Weights of a small GPT-style language model, trained from scratch on English Wikipedia: 64.7M parameters.
Each number is 128 + 24 x the weight over the matrix's rms, rounded and kept within 0 to 255. Layers, rows and columns count from 0. Numbers have three digits each.

# up: layer 3 MLP up, 1280x320, rms 0.0992, rows 763-844, columns 240-319
# down: layer 3 MLP down (transposed), 1280x320, rms 0.0919, rows 763-843, columns 240-319
up763:136102129106110127151129160161120147112097112167140096097121142138140129129154187137096151151166131156159106129171104127071146123113134102116139126134119127132128146158108139121115134094129106103158138125137115126130106140147162107124155115
down763:100116112126177132112146144158137155156088118146143141145145149127142106179129106105124097161126121091115101091126143092150143119117124123157148138131172169138134126145106147088161138115101187106163091149146149114119128067082150112105148114
up764:136118126075119114093133143123171142116110086157132162121126150118140164132130150144114181129112115164149123091084098148143119149128124132129127145144175114102087131149122151167160149170131165157097171131135079146104140147112103110158153129
down764:098159110129161146208143075121116146112107134162105149109133163104084125146094102097105149148125137097112097112135104090142156132131145120122145162126122129139145160148108117097157134122142107118091115140122112142111170121101167132141128109
up765:149085117182127138112138112133152167166114143100105110109094116111097158127121166153131078160147153158155133115158156169080105087141092189079154114108126127144143128172103174124096121137093129107116123181170145129143118148167164095076156122
down765:123133186092114080126179096130157140131108125156112173105107130143142125095100165150132107118161185108117093134089075117136099147131121122110156130140140151196157129174127126087158157093141117123117108134110153116139182137084097117138138148
up766:139126129092084089087132143100147134092138142139148153133166148148143142102149138109078154150072159109116107100131127117107163106114097121134098124168119093108159134137142111133144113096111141073131149144104129121177123117154158109138167125
down766:114110103157118118157063112128143092090144137115124105123146121102142094129137132139094138155147133141145084118122092115166121146118132116141112105122150112141140099152103101082128128093072120121122142143139130140146145143096139124099094087
up767:137111169137088131102181112104159098150118106109112106134146170143156088143153129145094101093132138138104114129127106130123111101118103119128122146105173122094140099164112144150155146098178178149101127113098122140156120159121124110154174102
down767:142150138157138127121104117098119148140129109117083166154101140104123134116124092100141101155120114119115122140100117162134166138154171124164058104112143083123113102115158121161135079133094122120092126141128162155109098130157123136128131131
up768:140153114118113147120096111097122134128121101115102178133108147130139102116148076116111109136124148120126134143092128131112144118148088142109148127093116112163161097133126136110092130164105131136137097123132136116089118135109154103142148103
down768:100134124167149145161120144135103109103126137149126126149134116165119103094122087121080127089155086107124108114126107075130148126161119144145119076123129123140127096123134140094123107112097099109120142137153159100128163122159151135099105145
up769:174143147124145097114098086089144093160142120162135151114124140096140151158111125101109126133155147140101121153140144125122118127130127160152118165139163151114132119112122112136081128123131139134089132136133102106149111105108145123136134133
down769:096157139142132106124144154114101134108101142125138089137154096097124102120128111115101154117118079114120115097181100146136148122154088133131117094127130138121114108148148145140117141115108134110143143157135127140104147146106137139120146125
up770:139068109136085132123130118074105081086132140168146143129123132091168115144133142156119104116110187131145158147102131124092097109128095134127158114073138165094100141127121146098084119129121126143107136142100146156178131104131131146159100117
down770:147096139124123150163145137097129193121132135180144099137160120123110066104118152138112110136153145122148084106073112123118116135101136095146163140110186078116142127141183139154106132121097141087174162145111121119107147127093158160121103111
up771:106096150112162126074127150124139149127142093142139110149132119117103119138170114123131168104142107089137149080134103126145109111149088170119132139093128180115126152131136126123148122123171141141118155136151094106144109160113124141112148131
down771:121086130133137116071103160134139122124118118135129122138088116180112129127117117149140176129138124180149110157116148107177150126130118147114132080104147101107144141154152139169083145110133124194139096128106154128091100138110117141111128165
up772:106125149151116166127126151126145105135117175124128094147115152137136153146146107141126147127105138133152134110191102153102128115150126142101146124116139098094122117165126142181148150155142165157126123080161080160108153182141135113124187119
down772:103152094137183123198101078097153165110116129145146116114174149120094164120126127093070117143152133145123129122129149105144094112076115122097173157124141112135133117143146126145101138112080127094079073128099117143132183148113155136137185165
up773:105139162102118121083085114095102143162132153123144097146121133180114114121136114122152161080113128157117127135126115156096127115116153123146112119121139160059123092144123144116132096140142133147113116135159118144127134142120159107106137141
down773:142131110116092180108141126150133129119124124100109100146150113147153091134150131124132133109122130086098158110156126132123145137133115111136142150096123141120082133143126160159134110130094090102134167121151130150136114112120125134109141141
up774:145135143181117135117132109106130126072067144135072130159143139149130129132168151119160096148138118113143095140119119139140102155127117143094121112108098114131129092167126146119113129120155121144103117130151169169133163125141127127105112093
down774:092131133146087138123144120054119147097154132158183113138110140097138136146155149095102119124106124126158135140128122129110148147121105111139121176053095114078118114170102092137135139141114124132091129107112174142134121167146108135073149119
up775:101124107161178147139143080071109129130069160165100107119159142160169134081105177128146085119106206102179090146105096154128160143125108132113133134111119124156174123152164171096127097125148149156108125160167160175132117115147125164111176113
down775:170121100110143087112144128121076096136099132119133099130084111125128112127134098095124131152161109069154120123180140130135145091124114075165132145076123128130090165127155140135149113161166127186090111068149092130100109155152127151107116131
up776:149105180067097121088110096107128174142121141110132120137152163141156107174107154131130120104154163118151109102127118102094096088152148125145108128131092111118101147128087133157126119118138120137122133136107152153110128082141102149123133092
down776:147118108144113138119119109129112105138145118130132107107150124148138153088108107128080085117154135125139131125133131077132120114150092115117117120134125136129157154147176084155115114103166127151142117139111169099125148112107135139162133117
up777:101097091183131139113124107112146147149111129098091122148110169140132103131150119115162162097122170112105100105149135135112123055142185179099159092145150161123161161155133132143113140108122135124157105122136129156120103149108144147136109114
down777:099152128141089202127101110141162121124124138128142168147104139133075119133116129135171123118167134165093137115123088163145130091108186154161112146137125137122126122105126110122098133153151153131134086150104092165136131081127129145106165199
up778:098132121140125132070118142094129166155139149131116163088111155145139114135144149130141098127130163119145114165121106132126127109110128125130136123139094119130150106144133122113124128147123138125146132145132144109110129103145144133135112132
down778:110154096136125128137133140106130136133127167131139128128122098135135116125129116100112159103146119114117107090113129128131152086148135168145104134093154137126111128135142117149160159118144103122119136150108087139122127145086104120116144166
up779:083126180179145130096098151078122143140080130122120119113123141133165165127120138117101102113114154132126121116132137149137121133141116107092108143073127136130172129137080122134116123147144146111145189133111139155141112141115112119131124129
down779:137103107160114147176082134073125170119124172115087136157154199135150123147122128110098095088124155176135139086132158174074134138141123109139140106083154134101097100117132125157104122142131123111163143104127128160169155159105125106135143148
up780:100107150122124125144140109126107089137151110179102164127130136164107115153121168114129124166126133131100131129101134109097128130103109111158118107112119110110151147134117113157112118099161143155124141133157157128162135111148131142110147105
down780:129100132137108098147111121131096172106095149130139102120123121131152081137127128124111149127137118138118111109175110110142150131152120147110126114121141110128144106131164109143119134100130156115118158180129137122100172158127141136098149093
up781:099123139146118121123143124117144149093141140132132128162117130134127132151165136129095139139136086124152133104158097123135111140082132103103141130137115145125110115133119129156139109090114107112139118100129111132086178127154146152168135145
down781:096178113160127177130154132117137122109101123101117124128145109136079118100135088148087120115119138122152118126155139161180121125132144095131163111110157151154159107158107110115105105126114131131139153139131178142138123152135128113120127120
up782:138114128108132133116151123109128165140129165126109164071122148155092114134142115128122126102161125112147143150109109088112154114100076131151149114098172136128107132162134127132144108143161126102136128155164118120146122144113125106125113109
down782:165103144118148159169099132148122097162118136146126130153123134150133108137130134098107106100110138121110131119119142080179129124114130145177107073111141111163126154133096081066136112071153140160125145155107137107108148110142097124135160108
up783:123118145109123159095130146124121089141119143110151140134123175139114145127110126110131115123142139125150179130140135175139113108124108110123150109137113141135130173117111144162112146092152162169153160147124136128132152158134126119125108109
down783:168130130161124155107118179153147126143161145077133139156114157148132146095088120142145137150155116106124112130151162109125109126084138112155082123117147146118115119136102086143129121114137104142109139139126140118157138127164151150130117108
up784:168128159117159115084113106104162118119103143077090125154116117152110150133122172130091156107146125156149141119075125141143126114162149120118131155097158116118130148138149166126131104136115146134149111137149135134125134113123121149150145139
down784:122130107124117143159131115140114115145107128128154105143145099122145086154106111140100152122134107143128075160148099120132124140167118159137107101136146113141115154143143153135121123115128154143102127188127127137107163138135124113119109093
up785:165124128132107147095105110105114138142132137119139137150123173132151131110152142149102144142148138143159137109111101130128110112125111148095148154123115128133158130131083149140104109137152156121102135123135107142149119110108172123145116141
down785:131102102160140126118161138150146120123146123117110148117134098138106138125106118125096107121100122132127129155123141125125127107138150081137097137142129126112080104145175095134133092137128093138107093153084146090087135071137105111117160139
up786:125112104133148146139100128127140135135112116132131134135157127158142104126157181148090110121128153128118111106164130112121138093115140105113168101134091142142135146169152165132128151082109121149150108119141127139107147122127123117135127091
down786:121166128094184127112179116146093130143117161118124141068153107105075117146112091143116139140103124103155117142106082159183095100150102143128136127130137135141100117152091131074148111130117131125137120105131135148139178121122111146147133104
up787:098100124162118131125109116156101151110072106145160093118154141108105100122130106131118210142148129150143099132144122145149164136082143119112143130119121169114152122161102109126128145156171140086107166120125142150105141119109138098119109116
down787:178124092117150131136163148082126181159141157116142091136104133101169096140134203109112110161105101117127184137146095096145128113142140173091101119102097102109098140145185134177149117154113158107112145168114164127073115101164160119162112102
up788:095113163110149118109108136111118107104123175150163156133227159109075120149058149069103160065152125082193138178123000110147130102077139111095131060138141124118080198191135122117118084130159182138097164139076164120099072150107114131102110072
down788:148157131102102142102159190150145129132139146125112094116108124113122153157142090077090113118141096151148115187110157126125114176179150134120106086137154038145128164147203119167137139108133121121092109136146194143131108124082147146130118166
up789:145104144119095117153096156135141161122124116140166151145109156161114155131175105112069121078121129161164125112132129122131132091132142101114145144116134122127075106135108082154133093118155145097116104150101112144117137114164082108148148149
down789:155136099122158135151100132125131151089124177126092131128136109142147040111169133163158167153143122139122140150138157138151125132150110102153121152105158138162153086111132118086129107129138156090102163114144158141134141146135130132110098082
up790:076059130141163135127165134102115143132088093142095147121154173125090134147143129135116134127122142130112087111170128111136106133114120133133124091148127121150169116160117148181097095149118123088096201100134110138132172140121165080131132109
down790:140140147162132154139151148068151128129193130099107121099115098134089136140109125156124151114120158114116113141119090111075151151109130078123124110094102189153103132145155132138132111123117070133112143143137092120112155122127144123142149109
up791:153108159140122131159099091114137135150115139107076106164122161172136105150119147117118076082133105128157157112131111140151146140124132128136112135123092146145124142162150161140123138151144131082125116160139133138134150113148088104165123136
down791:135135168134108132146164130141099073149150066127155118163125162170123131093120147152092092050124167168139137116131143173154173113137149159143124153154142117168139128129145148137150137143127086166171114131131159189128130139115141118130126130
up792:147107154122113125133086150125142147140075104104133156129151152112125126151154134088102136126162084123146121174092084112115120127068116111094110129136106174128104148153112134133138118129109124103129147156130121127122156098133134150122113101
down792:151118101127115126164125120131147126123119121143149106138106161151122143154149127149135134140102110090146133134144131119092123117132130080110136171126173119091156167128154108130107116115105093108167147134143105155129175114092108170151145130
up793:098129107127110105136135110117153147143097147112149134073105103164168124140103157106133149111146142144127119129137113130080119114145160156134118126096136129075102101193143087135127139088154141156138127120131095163130143128114122144099110109
down793:170138146163116122185110162100122117137125164112102139109074150137136130089149163095118147169118125121132127115177139143145155124112113110122085134104153129123127096153169085136128116118130125126143129078111091098127120113115128151116114081
up794:143119140126163084116113141122142151129140133128107136094097134154136139125117117113126185155098134145116122129093120121157148126107087127123178133125106117114149096152120137133148095109159174140126130134121096119107133167083097124142138093
down794:138161136136127157181146150111142138125173137119112133180110139197159121149130111149146141139126144178138086134101111144128150151132099127123102126149133046143140107114131130184152104101108128154111110114129111135154144116154115149126107159
up795:140109143123166100123107150118118141120141119109138113143109156131143080118138173132139110126147110152109096140168114099090102104128119113085138138115120125139168123151099123141134127138134201108123112142120122123132118151155109132154138116
down795:132120173163150174144121114109101147142118125102126098138161140116159103133168132116115173134171134110147121097113126129172124130167126155132124128133152114104208136108094112120124101099138152082112102116123122138086141099152115112101139111
up796:144105118173136141116148097105120167143127161130104117111106100112069069169154153128127100105106102196090107170165144127158124099126091137104109129119136119077105147155109094139120090112102102148111127173122107155136099120134139154125167104
down796:147082111147147118138117142133112115104124128117134128147105099113104089153107107120110141168082147203126134118128097157152157131091082103204143087156125139083138080136097110096102145107110086179139128139099071189093079116101112086138136130
up797:122137127124120136128134112114120114145094136128085103145151132176138167126127122127106135074166164134153079116170099139090137100140130153101086123138177147123152134138132171156116151126175128146131138142126120134144146148114101136118122109
down797:126169172123127147135149132136135082134111143094104124152126111129145188099120120159129114134175119145137130127109144154108103158113111146134117124134128110112148157103143087128086109134102145111115141134127154114167099139163122141121114166
up798:162071131091137107111150150089086118149114130107170129120122175117134147114073126098094137126099127139155120113123104125131089108163156126104114142101147176084136122156066129117127065094128145136125134098139138141127138144123167123131145122
down798:142131146151128134151153095139147134194104116147126143113145114104132087144118138123101164116075108142127148072149124083122109172161110143098112129109125142100144127138158147100135160096087184092127178099134100153139138150123139111129134147
up799:132123135149152147128132156083135128143121142100137099121099142150115098128142107111118116120152154095135099154127129146090168157152120125146157091083145153104136097151080087182147153147112125087115142122130166117112150076155175129125105108
down799:168128129125126130134140105157108121100138156141110126110086108145153127135113103131149090149124151148132151136084161167106082104168146143098088143097093124112135139128141118143170103113132112103153130159135116107096167148090144145083159121
up800:155120155101127134120108110126154119104117144135113128130125144189172132138144133089101098127107151130086184166165097151155124079130096151086159111166142089091138112146080134166099142097182151138113153096188143118095147183136106144139125151
down800:167137165124163097130095112126155130098101153161119133093126117119151124112117075122123127147153084115122083138223103152191142155132133105124132178113115167142143110137095109125154124115098146142140155126125121127111164109152109140109140147
up801:128112113104095137097138110118112137155058152152166120125128154112112170142142115126123159140144113138115123137093128133134128086123129159113146107115141111142167109136135133104098113109161128142114162112157117100139120137153125135158156111
down801:135124120166132131160136130128112147141089143126128137119134162123103111111119132135121123143116127102136121145105123166134142129116109106135127148128150164132116098160142105108092147057103156127105127129126112124138123118090163131127145097
up802:144088140151119142139091106130117149152099166100098137107093136110146077117171148141124130146079129170161169165115110141110063097137078151100135135134081115153169158199111119154095134089165197156133086155118135106134128126165149130142160135
down802:162095137163136101154116141121119126113115094059170155122168149154117123133131128166107128151163130108121120090208138132121188104095139155130116134130155164181148108124149157130155103137148146136137141114134092110069122136127090097123115125
up803:108106190108118112123094090094173139113111148172132155133099108142121100191104151107129109101075166101128180158142096099131106136132089141094160138131116101149085139154113108136126186153147170153129173159106163185135114155127142114092107129
down803:133141119104115145125123119140103158109168105114123129144124082094158157123144162124166098147170120089122150177147093111176103175129091173171154109121108108111146144150134076132153137115109119108143169105141132115153104119110121163148108160
up804:123103130122184176129136125097109111124132152154161121121122148113142086114186103129121172118133150104105152130135081078137154093121144162123114102085112145110153097183118100131140127106142189130127123129156116159128148136111161160097141132
down804:148126109160164135147108150146145152136080132111118145139136132124115134105124145090148149132103119130161121117115163155141131119155102079130127111171162134135132105125165175116153109144128126133097125101107123097098145115135117098142137142
up805:152094109136170126158088139108103165127074154138199142104112167126115078177123188112094131103133124088117133124138138119089148128115097157075099129126109156124070140135155106147135175125110153103126201175043097154113078096141130157141118158
down805:081139161152137110128115121131148131078117112162114167123113117108134145116082149158125094119127095096105169141110186151122168139093092142117145140117115122105093094155143127121137094166154128189117150115186132148128128088108102172171156116
up806:134118100156150119090125115138101139142133145135125139113160093123121117141133136133143164119146132144154168137113091131151156143142087131107116115122143122150128118151089119118105133108102138080184133170113128153104131155175153136110153090
down806:162123149139123127131119175119118115106156165143121117122141129129136093117158127122106143170134172161152120147119117108130151114108154142148089137103156104136100118111146090124157148140162106121161131124112082149115122135105122188170100158
up807:156128137138103136144112119130104152130108146145086096106129134128164130138131139112100075167111175163138129186127080079149086063108134149124158138087162209119141148180084147196131165140118149107159103154149132177101129117123147157112117102
down807:151080073125127111158161123146115131089158119140123133131092105128138122137107145108148113139123105119077138126173121157074110128137126100124136094167150171153142108106178092074116114096074115082125114152186142119075123105116109167132158103
up808:098128102167087113122131147107107114141122129136112144158128118087134137140124061126160116075130162133148130121097104128091099133127142157134163122097128142171115139155099126129151128114112124095151131140151077120129118138115129149144099126
down808:128121087100137101144099103135104137136129180146140110103126113097139123145148107127083157156130128131132131111109095153117091152119144142115122123122157111124173132188110118132102104088086126137133152140115128179096123127136131136105154116
up809:143123161124125135138163117117180153098109132109129108094144203187070144117147149080112098074101164110151165142140132108122118115160135116131138120122153083103138106180119132148140144135127175122132123127144122188126147103155133140099126107
down809:159160116108111125150136109137127128112155154170136121133098119097142089108124144125106089167136105088166147141155150080080169148116128135131109128167146127147105101136162108128127144122155121073074084164123162151125114120134104112100130113
up810:118115192154149085130155137140134110125073129128105125108147142125175143160145117138087154107084168124109093149121126096125103124096123123122087147122131182120123154201121121163124154123130141132077157136129096114093114175152124139149140088
down810:190141114096140164106123147130165144131117083123104067082107135128160077162107123123058149108144110102136145090110120112151136145168122131171093124166140109140108114101111073092115108144121093145112142111089151131050145155134110133141107110
up811:151124143133167124099108090101165107129098089105113171144114130131129097114146134104121111137124109161126130113150152119152153094144138146111094150126125130130143140144085096120126135138133124163134142095110093096076110141151149118143138119
down811:122103146135143124150106130112125104109101127110112126099115133131143094132126122104143128116139136147137132116147109099153121140171107136128112133111125150113128107110146125177144129111119143127116130137100132134091130174092120122096146129
up812:095116147137158163130106105116139184106070099106106160121114133131123103156150135124112123120106118123159150150127145104141136118126121130081108134102153089118076093148136127128163152112100124148106166147137120099084132096120120126135125122
down812:127100134127111178150142095103166127111119146114079132141119172122125113102091185141133145145141143098155117098182153105138148079141094110091134139113160138146125152162125119095134067054172175087120099129190169098094158162132111116143121118
up813:137094157134147140140125115128116159151095112184118142174133128100160142132117134185097146118151123168124162149118091106158077093098157139111110136100160140129166127149142151113138151104153108133137169110157119117104144154172131115146104137
down813:121153122142138073146138188089135101151165143127098087129126147167165124104160081148114144114134101145092146106149124146153142155142127138131161097115175133182086127116102143115122162125132093131133149129183129122115143151160121134135078141
up814:128117084168147135079146085115080112131047122145168082126141122105119136114080165121123129126111139095112099132131105167115110143159117154172182130135145157109132122172092142159148096081129128153096163143103109126170095116169181144167153083
down814:117186142129154116087179129154145169143165111129127180118156140096103118154100129121119101121086088137148152134172117122163138114139144118130148155159111116170155145117138146195090131149159096142124078146101116087168130119107156145170111094
up815:143121104125054150113130108117124130162102128148123142156110153162109124145159132168160147126110155134135102143180095111120120140130134113136142113176143121140153154135087132138129129166179129126139116142151082108148115130123116155148117160
down815:101115134129137126138124149139123107099107116153162101122171102125138092148150100121081148161149110131106081113114093130152138122165108143124113115138127119126142137159125103117110102109110161148090162172129146158094179142103122130099142105
up816:134049101120155117094130150106154122142080121172187128113152130140169147117106129127142130153097112101122149123133142139100120133154131158134136138147105108093152144124153087183102119102164126103120178129102105118106114108137100084089107104
down816:126133132134147143103099122141118127167108144163135146141157080104104148099151156119143089172139114173111122166136126107100155133141138206128084129108104134134151139111151095127145169112144155118096115144121116167067102143103149129157105138
up817:123125098079110103098114109103130133168121102116114092073108145133089103178146125087099126109161118163100155130129103132103096139163112126112118146113190094128107110143130125145125126100131181155154120132112090109129116121091139112126102083
down817:164126159161132147137133122120134142104105156124105148145117131177124101105158107118096110154141104083112112143160111130148138086125098128125139099158130119126128088129098116095150110091090123130123122107131126146135159111161102104145125084
up818:125121127152123151158112144111170155174126112108130093143106171137123134129160191123105129115138154128150090119130145114106159110133104141094132114162159142110150121174144114142115117136156118125132119153125156118119157089163117153094129135
down818:144144105122134114098078093111127135140122131156126106123152115115113079117159118104075083120146149115103154137148136106124110148088116124133131113101151101168164127109124149123153145141154144093125118152163133200094104123136145119075096155
up819:102128125118126162108124103153090152104094139106133128100153111129155117149137162106120156159093145096115106152152138127129086082138100111134094133118148114114109121141160105110136107165128138130115132113163145100126131134167136131071122101
down819:117107139101162178125117142110127111062097155134098117146103122161165142166096113123125108139101155093151144168133122126154111116105100126150122114137118118127116110135146129167113144162116145113160118146119085148145120105131143106137102148
up820:165103104153098134124167146105120142133145128132117110137179124141110118162124141115122124138096131127122128153129118184119161092143138151115136116136122138106083127149138147163139149109125114115105107119126132153128125151126141168140114164
down820:129129102155094097171123179076148121147168119127121150151119083108114097103153112094112133150116111127120136071136149124121109112138151164146125137122149121133137111121096130128170130122167130104127109096135142129181160130116153134143118099
up821:142126152165137131136125102115122109093079165112137122140120125150158105155142153139134134067110104137115122138164111109116135108106134134108158133080164161135170110143122128163106111177131128105152139134147093159079128166187105102123124099
down821:159132181140157102110126148112134137144204105139119116114171146142128164121131112162128121142161150135154163158112144124097149163116086121126153135133096096159159120127116117101108111107150142117119135138101116104102143125106119107068092120
up822:189095111140154103112121124148099100169092165125110108092122130102125159147103109110118114113144176148154139071136110147131094132093141137026170124142132163119120106153113078178154156138129185156153148093175157135116091140141105157120115138
down822:124125120110119153091165138157136099113129171119142137144105114104140121083102186130174141155182101123105099096143175126151133104110128180128180108089125133231120151083092168149115090167084130134149072162134100136131096105125108134162137132
up823:185120139165103128104118158177085117104114128122139155133109143142150101143120187150093130093218138119128123105161126120112130108123130114103168121104137181072114139160123117158111170124115110094131116094114102138150131127154144186180092120
down823:126153111109132121133159115111137160115160178122143146124150118128033142098130103098135094128134137093134127144116143104094086112110186129094147102142120092104127135161175111185091199131129107099112127161146119146125127140130134127103092193
up824:106103134113100139130124149115118154141097089147129159141107112155140154136148146161140168173121144179165135180169102102130177117116113148095118148143125151165090147159115089143136147117154130134116113135134099088091100123168163148163111155
down824:125107126166164106149093128120113108116076127137120076138129105095124108134129131098100165167107070119140090147152092079131136113165104155151164151152133075121158120139134131092143119150105156158120142152131129141095134119103118109144119103
up825:164119147107104128123153096102174157147103144109114169107152152129111127183152185151076107122124141158159152105141127110133082066136146147077102143152178184123120100160147124126148128100104113161124126155154093117152180126070076162140138103
down825:132128078118128128150132159105131112150132167113095100104150069162094130115121110150096098093128153099154096142118159160142141096114164098139129124122113181128143095112147144090087117115042133114115115148072156165116143114162096149128104104
up826:151075142176113119136156144134127142117107093132105146095131103144146118131151083086122131118114142141147126074132119162095109113143158136113158140131127193128128108138135153130087131067165134105138155088153171116120170191091114125173134083
down826:138103099138158151133146137131125146152142134115105105154118130125089129099121125122121156106120139127172144120166097115117116103200157105169073143108148102100146132178143118112126112089132129167141134089187160095137149099120134133115110099
up827:154128130154175098135093112108109124133147179152091133128107157175125125116159087128132133123105122142139119102095112146116175136121104150105150107140146150124107120142144142133138126165118128140095161127130113161163159125116136133135123134
down827:085110140131122092122116095153107081099137156139151151121149158156099113117124090130162151106152088123089140167140100173115102143114129126060091132141134150129076162100168125114127129146149143131139101204135131123146139110161156087139115160
up828:107113189136155144105144134112147138119113126119169118108129131113125119160126087114090154155147104156113124091106095103115114147102103151111161137127140114164115128151143123161118121150104164144105129109104119101135120117112157120123105090
down828:106111126123134129149095137110121083122134142139136132088146114122148101112129139158112101146127143103139137192103082126130124139135116141161125117123119132141129117183141081152112089097098142118109135163117109137135164127124136158130149151
up829:093121128112092145122158166111144121097125135109140131064141124115118113175099162106130173108102129120086141144109130175106124130121106143114166120154125127103109106151097209130140077115107133115169131149104133128119108129121136105114149109
down829:119121122121121165108137128161127130146139145138177122142137118108111134121081160104130157093122126099160163129110123129107111124107108075147140132167145124139107116142108156089116153134173126155078136150129115147069102139126144092126112121
up830:111118100125120130124127156146125113099123115100103121144131137136117147132166125130145148153162109083169140121098097136107134144149142111076139143126120129119154131137149135125162130134178101133119111113134125142104158156136093158109119127
down830:117124127122147150150119141121151144099098160151115083127129082122162097145142118124095134138139099157118133116132118132135097115122119132126141084141114131096139139150140117143124120147098152107104153197126141143124153157095152132141151108
up831:176123163123146137113117107131143131126097088149106118098147131151119116141132135088063100119105179126158173125101095107123092164141150128088126152163132133119145117167079120135160105147119104131123121090112145175101124106161106110101115118
down831:123143110115098161124109142156137063093144112083142112122148127121140173102173119114123134162132127170152125118108131139151105160128102142112147133090116132137131088104127120114160128156129133115140149164135131118178137140157099151133154134
up832:115113110174116146114138120072113113118096099100138161177171135183115107082142103166105114097179120152143126141131114149136060156147125109160141125131126171087140100175113141098111077125188138156122135134092082126145092148082105124153170103
down832:183185111148116143150123130111111109161149131162092189170138172079075152138157100137110111142102089163142134145144157079121145109131126126105138155086104109069101142136171123100122133121153130185134170105077143144149097183193083122111152102
up833:089110114089106126110106082069137120112136103155118092136175097098153079126143114097126121140099138083139151146125134113154107081095152155088114134113117129158132124143106137144150128144103125152103145115082153155148147141127110138188137120
down833:095139160121143106188150093145142107105109126113140144130116117161103107141152132126139141140160138113097131171121120166137131150108098103110135116122129116147152134108153153139124113126108100177124123133123134120142117091150143148127142115
up834:111101164099121141121164077101127090119158123111107146113133148142118091144165150158120098102141124109093149114133097144096058112139093152116095137119143114135143123177113091150123144161157136160154112128068121117138145143135148146131155104
down834:138128137135132093136114154083105124097094194149152134081111126130137083126115133140135121129125168127132128117159135158116113121116120066088119078133123108170107148120152088128123101133147122174122123146142139137102129127112130184154127110
up835:125115143131109184144130136103141110136080150138135096118174191128131130115119140107093139099117127109125108149106098131136137085130154131086148103132155109126148093145157102138076089128134167152128117128111121162120125159153098159149135121
down835:136140134157155115113112135154168101132138139133142156122142142157129111136082078114085144123128106159142121161096133080095129149170120115153146098127155083117151112109156126087154137139114147173078176169134132116099146134126120151110092147
up836:118118136109143119125129182114125117108111095143121117125159160149141145104128095142100110139168182149214101110127135116112132101191126169126179121143158181156128103150110157132104091136141135093103114123166102150122113124121141120113112126
down836:146095085129125126153116087151103145138120121133103155130101126131137171131146130123100123131162118100140121159133106117121173158109140112119107104151153113152109118151120097146104085110115115143144141148145158140108141159128108118106134193
up837:134128141120090121109136086129154150120098127119138167149166147142154127156105116186143095123133170129122166154150072120141125086110129117084107146097102108101117142154136122117133148147128141086102123157151110160090131145119083132155169130
down837:075115143180169140103108099119107136110116120109135148118124141181149097113160098146088099160141156121096120130142140094135165115153103119123156081148113147091164105144183125140110149130111135126104125167136140125087152091100126112139154107
up838:140132129146131162115139158078104113158093138146100128129141147121131119113142063134122111138117152154151135136131089140121145126143143144099128163087135143117158136132131072114090127091118150140150121144131104131137116180119111170138161133
down838:159136170128111105101135163122124129073146167127134143123088103098100093115159148097107068146120140156127095150139100203104137102172163150130092143151119132112149140122149121135107129102112128139164121117142131141117158137136109105161156105
up839:089117173095126141091116128096139116151074142139116150145121122143149067172179094090136149103106149090113143145148138105142137098152122104129098139147122145157129138146106121139157177129158179142109157164138109111102117122096175168143143109
down839:090148152110122160112127147102129111132144138112158122120131103125160123127129140097104130138171125105099106152115103155127120141145133157120106107138148114171124094141087165142161080144065125142141157151114146142142115101135125129093118119
up840:147128131156163129109125101126122147153128157105100139125162107118127126170145112113137160112136136129103143120093090147118150128097097131112159128148122114124138120149136142137132147168190150075110122195113165124139088149117097182100130095
down840:102113156116148149154136100137088135131074145139106126118119121151098086132184126089109152161153113083131115131131121152116100133150084109120130135184130159141126098154136122107128093122082140122114157132122127138109155141162133102142142098
up841:138123193135152140133167126083101124156128133088120125150117147186114102082131122170085173139100123121116146080170100156143105139090116101092172121155109146121139154172117150164090124123125132144131110105146110100124098139150120099102129114
down841:093149129138142114083136164118135106111121090112149171157113130073116139150150034126122117126138120139147110177089100126131126117155109143110101089134150149141069146164105137148149158107122110140115114100120155111081141125156110097079148111
up842:165113099086117138093128119119103131110131164138103158137104160117132144131112109116159124133139130158151103157106091129115150130170112131150118114107131127141082087144146093104140169130149181092099136144131163183159157125131124136118107075
down842:115116128096121139134120099125155153051107128153089141138081137119151154135108127152146148131145109167102081107147156137113091129114084092150164102180126158117086076133102145148069103139134133152163134096105120104143154095126146180090125104
up843:171094169112166116086123149054146131137131104091147148147118124087119104140153127127114142140115132139130147122100105152111085127143082141077151101146119170117083153134166146121128137100151146093106146140107113120113155142141178114124095095
down843:174170124138095127085149149114140164127154149135116153125116143101111159127126100125114159154148129091134135129110147115089167138141141112111150092093100111148154107169092124118162137116124106105138167145150169100138111134145156143109126138
up844:128136135142100075125112102160114163147094134140128106132133095117138130170136118144127160137128109156139128109125116103099136118140098104115127117076151126125129135143132112148139120151135123128116114167153130162150143120088133183131099087